{
  "num_attention_heads": 8,
  "num_key_value_heads": 8,
  "intermediate_size": 1024,
  "vocab_size": 8192,
  "tie_word_embeddings": false,
  "init_std_qkv": 0.0455,
  "init_std_o": 0.0078,
  "init_std_up": 0.0455,
  "beta2": 0.98,
  "max_grad_norm": 0.5,
  "decay_shape": "sqrt",
  "max_steps": 2327,
  "dataset": "wikipedia_en"
}
Each number is 500 + 25 x the weight over its row's rms, rounded and kept within 0 to 999. Layers, rows and columns count from 0. Numbers have three digits each. The size before them is the row's rms in percent of the matrix's.

# down: layer 2 MLP down (transposed), 1024x256, rms 0.107, rows 671-717, columns 64-127
# up: layer 2 MLP up, 1024x256, rms 0.126, rows 672-717, columns 64-127
down671 118:546497524543500450498434482492453480512541524531502498504517501485508476473524517472467550492427494496529495534502486490502471527509484485460533501507511496479496506550500498499521481494535495
up672 111:464514530512523501475517482492473508470502503461486476514477523481535520535494487540439482513473552523519503511467484512514487514504492489470507499481501540469458479541477484499514501469496487
down672 100:550475512504484520491531492527497483462510509547462528500463516519475478536493494518499516471471525478490519463468516527482497512506504502536473497497501502533511472462524522456484536523483498
up673 096:512472523481504507527475509477492506470493503433508512462465495510528462523539473516550505516450464498496495465486525520515483456507431487518478477526486516535521498539474458545522518512498505
down673 097:503565514535532497466505449497520503475502510551501480481486516510532478466490511548483522487525488501518503483467513528456536489479468492510527488519555487501490507509500484464525553529494546
up674 103:506521493474467513475481466474467494477497521480481503525497491472512510557501510482510505551490524501463477467518471468482487486520443488498502509468484515486483506578530516466524457538545450
down674 093:515478479538506516490477513472473511542493480569527532461531527501485516490512499534481541514493472509465494562496513536461478535487511503539505474483521497488524527481472509495473515512452507
up675 102:507479451489505484524495530464526530470513478484513480479511481523489505512506498510497480474525477516527478488511514513502509561516449525489497513480548495489503487535485488514473498493544504
down675 110:504477482469458507526495541451510478483514505482494513523498473484520539523549497475471507465523517519502491471471518488527516497446519460481537475511485499546527505518501502493517419473475491
up676 098:525506488448512514493527498497506522505519440460513489510484498485501511490491476477532502496534474491495473472460485523520516522447509517491422480472505508475519496504532506523505502500503485
down676 103:489489486480485564507440553517470505478529489445511528459480498526531507497476515521514460511485491475499460476497504507512488515489488504495537484534513506501534507512466497504462508511483555
up677 095:528457525491470493473508468529448474515513521524496512491505522500485530521467520487473471539478502478486514519504493526492501511521522500507482488516427509546484504477520444483527495508453496
down677 103:455445526488499490486526481508417490520515521536499523481516515495544511493479495487491473513519491494509480538474494525550501541510496508485518500525468516542446521489505480492479501540464532
up678 097:491477508485479512480500486487492481505540494476463467481528511494523501476463520474507520532488527503493513499471440519528476506501470520518479495489534521491495492525519506539526546458494544
down678 084:501484503475495537455499443486523502493482495543539510471481504488439480505500532537525482470466506542470549475518535517508512543481510445496542452484489463492507454501488480534531513498502485
up679 094:489468513494474458489515499468504477516504465523464517563493513546543485497520528469461509484508525500511484498486473503573484518519484505546501549520487521515456503475522503482488504521495514
down679 100:550503564460498484524508493452495518481501505517478441534518523542473465489541502522499518474482474489499520528475464507524519455534529542504496488483544494504515509499486497477531527490478502
up680 098:478479478499498423453549473512548507532475525515484518519477485488506479510522523492519555540491488470506524485517499484501502457457525481480523528521520554497501533531492498491506532472528534
down680 117:501498500496511477489500488474525488519464463557488474489491512481516495529498485483510504484517473509517505475489485499523500503489538496522497491439509485482497552505484484505513482493495515
up681 094:506492506477469511504497513493473486533481510496511514532500543519464511517487507470489465486525474491491524522504503519522473513467498503503556472509510489520493469504487514467446502526513538
down681 093:462517517499531515460503486517514506490494498498492507532485502484518530504547572513477540557459528537511507521475518500526502516478502513538543498476532534507504525474466526497474494512505510
up682 119:486489471523491465489499495473521516505511473525524497492488483509488508450468509497504497541530513477479489510467452502521522512545513506523438475517505508458531493544496435497536506502515482
down682 108:506500491527528447448513498479507461509476495504497472491494523466523474483517517498527494497494465510485541518541513500463499494477514543504535501505481469484495508540516444509506480518492497
up683 092:512497502487512494468487496480536522492500513503516546468486522516500523524509479458495475493499504498454523485495499528512564532461452473460499480515518504483551518465480505520508543494499499
down683 102:477483521490474528411493478520555487491548516507520562495516515509478528513453477515485518446505523494502487504493470522482523481493494505520497519497468511539486514462535499505498474514491452
up684 125:461500511512525512501442548495478452466472514516511514479487493485505540483492440502459471512518499489493474517482551462471487492503474478490462519464499529466475494532466494508507452451539490
down684 115:475481512477463523494541496471494478494480491507560517517465502520505512521521483496510509515527511477538517483490517474493510476533497463510478481472479486525482533509472439527478522475566523
up685 101:480488544481534499489521515503483514548466523502527530499465479531482472523507540531517500493513507463494552475480484478448502514529504509525492483508480539448537520500481510518493511448532479
down685 110:485534542475539495535507515499459496443504500430487505437497534552489519509462507536468521521483463504476495499450486478492474522538522495517525524510481497498530488544512516489473566479529499
up686 096:535488504464516450501520504477516514448482480482502502499491508508502529483493474477522567483532498458521508479515527532464449498495455497487510487506495519500505517524488497494502541447519497
down686 102:460477505500511494505528532500522495452507517532497503481523502476463504517517540487510486487490495482496497508532496457507477492504468453483436434503480513496529477454528447472505497519535491
up687 097:509462505473538495543528500523410540505514479487517512543479526546521517450470430485510485488502542521471514470533513519526498525464498503538514514466472519457477532467477512466470505503526493
down687 104:504499541510494500487526485520481529510522518460505463499532500480550519441526525507531448490500520488460518498495485511512505542516500478518491512506467507472507519485499460495518538490469484
up688 104:516482500523531491432479494500494528455527511454471495495463521506462554482428513511525488464532517499588480451499479492524527494494495504446461521541466492529462506489488486502487477499535511
down688 088:514463524519510513511513524516517420481479515530554465513507536519468467489487545521538520450503515517513493489521489499544499501485513508521538514495471499515493480532510476482530559530497509
up689 093:490514520481520477541473509478519542471524519515478520485495504477513494465523491569483536504492489491518540562468553546468486507474473498458494488506456482500518510520453489461520490538508500
down689 087:504509472520518500525517478499493482492486473468527472475522529506470487504547509540473498485528500485520490519495520501499531521510516517491515494531523518525500537490494477502492470532496485
up690 103:482577497513484484522532519492490483489502505466464507457487514492502510542503505507495470531533520496497475463462506462463513481519465472553536510512484494525540534507485500469497486486484485
down690 096:494450529498530531499528491492502521487495512530504504515480478538479467530486523475518495502422452549462495525469502510548509501502531510497494527474525529516508499507495502531515506525528505
up691 104:507482518551456463483519495509511478470516523514508538530502471519507489533505463504468506521476483493489524485459537456515503483517444494492450532493539487499539511492513566515561525500532448
down691 092:480534513480504535493516456465485491524515519491487484493469452468473483493510501514521489508540529504476508443475521513529515511453509513506544516524482531497550526506475464478451493514506486
up692 094:510507512458529542464507478532511461497493484484470522512515529551515452442469505466516516495466457522513525497482494495490504478489466500475520542442487474520472514487525524497484498469499552
down692 093:533509533471515517490497512535459475554498497537446463484489478488531494490480523509501527492464483520494499478503454522498518518438517542514521517494488513499493491450512477527503483482487481
up693 100:521513479546529490456461509493491472481466531520573495495523468489494506462465529527491485536531500510491516513508484483509457521481511419502479471537516542444461516463497479521503469489490502
down693 078:498444494465496492497555523546472497517512474519484455503532462525458454519492531497448486504459494491483518521494511507512475493493477589484499541483479527520554487509517548467528512538498539
up694 102:512527519539513523497531504484513521524500474470488533545474500520484507504508513464522488519504499506465485445494457517523493544452480484486529530509439556502461507485522474521554516533520481
down694 105:530453481549488547520474471449513493519541517493507454509518517498475516536496494484514490496519486517465442466513496511451486519489514486478508494461534509481501504507518433538506521494541448
up695 103:491487493515500468492463481519528515504519513450482507470485517504512513483527474546484481517494467513524491542500493487467498476510526517483557498486485470505543507501527494497506485467471509
down695 106:529554523510516501488535520541477496526483554534479465491488486463457559519491476512486462490512494509495494448492520509504530485498487495533490542519484495527462458462522551509442504546515512
up696 095:477498523535489486481488482495566513484512515520514490533468499502464478520496479516484510459547491504500494522505501515457502509497470485481509528497489476544485512521510538478486454522486549
down696 094:501488517505517476478488502521491504515525489521474501485510520460537495512466500512501527446480498501529550451495487501505484489512476548483528470467488517487508483535492467494498505474475486
up697 105:482530471516501525497543516505546505503498481497516535533512513505532449520456436489512505499489498538447455504499506473489502495481507494467509475479520491506473531450485467482525519493530456
down697 103:520486466468485466492466478457490490536486526468520469490495480526531518538467536486519504542492501532463515489499531507552507491522484520486550493517566540528523507517552539502491511523496519
up698 110:512442547457460487498493453524500481534517477492512467474496522468514510495484543523483545470476504452498513537524515472490497492506511502529493489507522464508508515513500504492443491503523507
down698 106:541484493499528545500506496492489502505454520482477485557537477543497544542495461518488477505546515497493491512484510511531498487502500489480500535488488529476503509481470511484484517587472498
up699 092:520485501504524481456479513463524495470527528502502505503514455495517459560550461495540510452523476527479522486533488480512509494518508495519482511544524482529511506516457516503488546532479509
down699 088:497501522520493508527505486528499477502486465483472484488486490541478484523489470516465536472508532514517526520498451509480483524534473516482482490465503533488530543510455495471518463511486482
up700 095:455471549480488465467499525495510525491506506494507534533508492508541515509475491523493492481523453500469549495521504490477459512520524513493467496491456462487466508493469454470540512505503528
down700 095:500513529494512554491474493531546510539501523482490442529482545492471519497462479493484516507491493502507452520515502510539559521503483513474506484473548515505544525514527531481469509547491471
up701 096:482489539534499478460547509490484474473478497494493474476476501514507485514490513531521499486501468487516542495433526496506532472509468493466491528466536493512480502501501507499499497514486523
down701 095:519493493503496476486482492501499489498530527516526475479500521513484549531535487513526516505494539518500476513522478501488442500491489469489474479531538481532550467472515453522523528486541487
up702 098:438499494523530486510474450478493487472480522516464526445469502479519487504500485503493451523473453465509541494494503486526515494518598525503488501483490498554476508520545482504485491486448503
down702 108:490490515541489515508448483479487528510483472499502549493528516560529461498486495455533494501503515493525470496510536543500486469416504484517511495458510487518500553490486527490478532480488514
up703 094:494492477524512522511497522521468491481518527479528509504492462492487497467487534493546468486514458489499528498470484479484536467501487486490411491455491471477498517500497563518518493527481492
down703 106:511521488496444487476496490534550516523486541498499546512512478482525543540519480453517497480507464507495521491522521499503475516508466501436492497486467517468489477549504519527482484525563517
up704 106:517495553453520528428507523469524508485504539484492527512495526514469540503465483510520523513515497461495470518447502477476540451487483513509484458501494471492502471489492487485521503495508510
down704 089:516481499520469467518544486511487492550484497499488525466475463493490491501506541466458470524505470515522515468489508522505519531522528524506490480462499530549521472541514547460560468518460488
up705 109:539508518543508477440471520529490530499546509521505507474503526545488520482494497510477484487499483517477471505529495513524507501446517514503504494482576512525484461442422543486528521515508504
down705 089:475495507476469483506506481552504459497521444478481466497505490542525506479527506499509473460518555511515493524508494506506480423492552498513533479545464499512517515485480508485529559515488482
up706 098:518503436503460528519495531489504452441516535515493533442481514494544495505511520481539547503501482472530492503549484495504503478496498487485564536508513458472503519517494520490479467478451530
down706 103:524512513538451504496466542503480462492508515505475484501490468481559538504533480536514537504499525482492502498484506497528525484490509484490524493491481486520492499484480451535556492464483512
up707 096:482513541494511490506558446535522471480481527497469490554501485488518507508490472492528482524496513527508536544501500480511510483498582504521558527498494498498503525504522517487468503473522541
down707 099:513516500490520522532498479519478472504521462492507476488509446527533476453520541550474504476499473502486523513518538496510509534495490532490506539526506508510480499528530497505519485507505477
up708 098:543505481457452507471527465498476531496530463515515500505483513536491494492491474433498481489529493489512519469482511530516499497511492492477459500531515563493490563491521502512483507527534503
down708 100:481491501489450492461473467514511504489502513513478516482481473521448488476483519550489535559500480522506529476525509454544500539530478457515528491454509523499470458484490467519527536462534504
up709 104:518499560481482507492505520485511537525516512532467509511486494511520514489523531480473483507508535478519466528543481530482487494498483479495457442497500485516469516493524470496505493471540520
down709 102:532487496479469501476492483528455513515517466506504471514461537562489464475519527519539512493482532488511490547483488527456467525517484509499513510496489525526544472506501487495526486477519498
up710 096:529481475520495522513510447516521495468491520512481521488521508475512514490505506497478500510492489542510474488470491461545501500467524486488541507483504469502463476472474556501514466468496487
down710 099:510495509521517515492506505499489513478509429518522505549456538515488525509540467502515501515502471540470479533471504498511500497514547503465526499457538509533485448508517514478504472538503502
up711 086:486471467489500488515515488502474485526486531475503505510519581492528509464449527486486489504490457508495500497469511568498468481560515485518509513513503490515500486529476522433525515525504484
down711 093:477504501483553529463485495538491504471504498487514430534495480475458485541541465501526494523508519542509469518525515473489515456479504456489528484501435548516534495499509519519514501485495506
up712 118:456502537537486532483509464507498515483544508519470543502455429540503506456475448495514491516470511489478474514541526496518487539495518493530459512520494563510495539503508508534532505486500502
down712 109:465521452468530519519504444502466476496490495505481524532527493538530490507509466508491511496511552470484503506501494501504488509473470468545523512497454526448497463487489466539482488502504489
up713 103:527514509488468497515493462493488460492502497541516488462527550549496576522508519467476483526512532498492501452473525468505481541515477458521490492490484458511494515520502558539491482534542473
down713 095:531530502524503460487523476469463523476478502520517512540490509507443481526510580547496459504503507518493475467513492492556482482489502501517510455498490503482467524500512476522488486464553526
up714 103:518480472523490513486496486553523487474494450487457500484497506477494485483533465516484528481477524518520506517538486478509456495541517493492530527508515473519516521532529541455483496515524481
down714 100:487453472459506516486486515478497465519466528508531445533524498569468498528519505509496501496507539484462454501542528465479503524513503500499492483456536531494520547509538509510503495523505497
up715 090:472504502529487540508488487491504470479491518497481494551494494481492483504503519501457517470479529516503508490491480499447489501498503486487475515496467481485477550484446518500502526448485513
down715 095:475521482500526469507503506504488530505486436443504494479515502499556479520522508494489475549517531507496498475477495497531535490526488448486499525501492488488519494514539529496553469539536484
up716 093:530440487498504460517501501481535463465531477505494510479507517483504521518542520486482495473510553503512491460489476536467497504464476529512506527523504521488540534508486519510533519493503521
down716 098:505491518525497440481512518474498467482496459485476509472469477494523523534488521517504491484504479527506497473514489532507512488508436511504476503541558494493533521511508476490469505488487532
up717 107:506512490528512495497510485495503525503529485489502475509467501500499546481484562448487514487451537552478524492478525471509500545533472475498508511505461502477509502504494532526501510469553483
down717 105:506514512448467520499514497515504515522467469509522498545477522485479509519496510457467504489525526484498506497536463508521461479489488485492476537526484469517456460491514547492534551480510491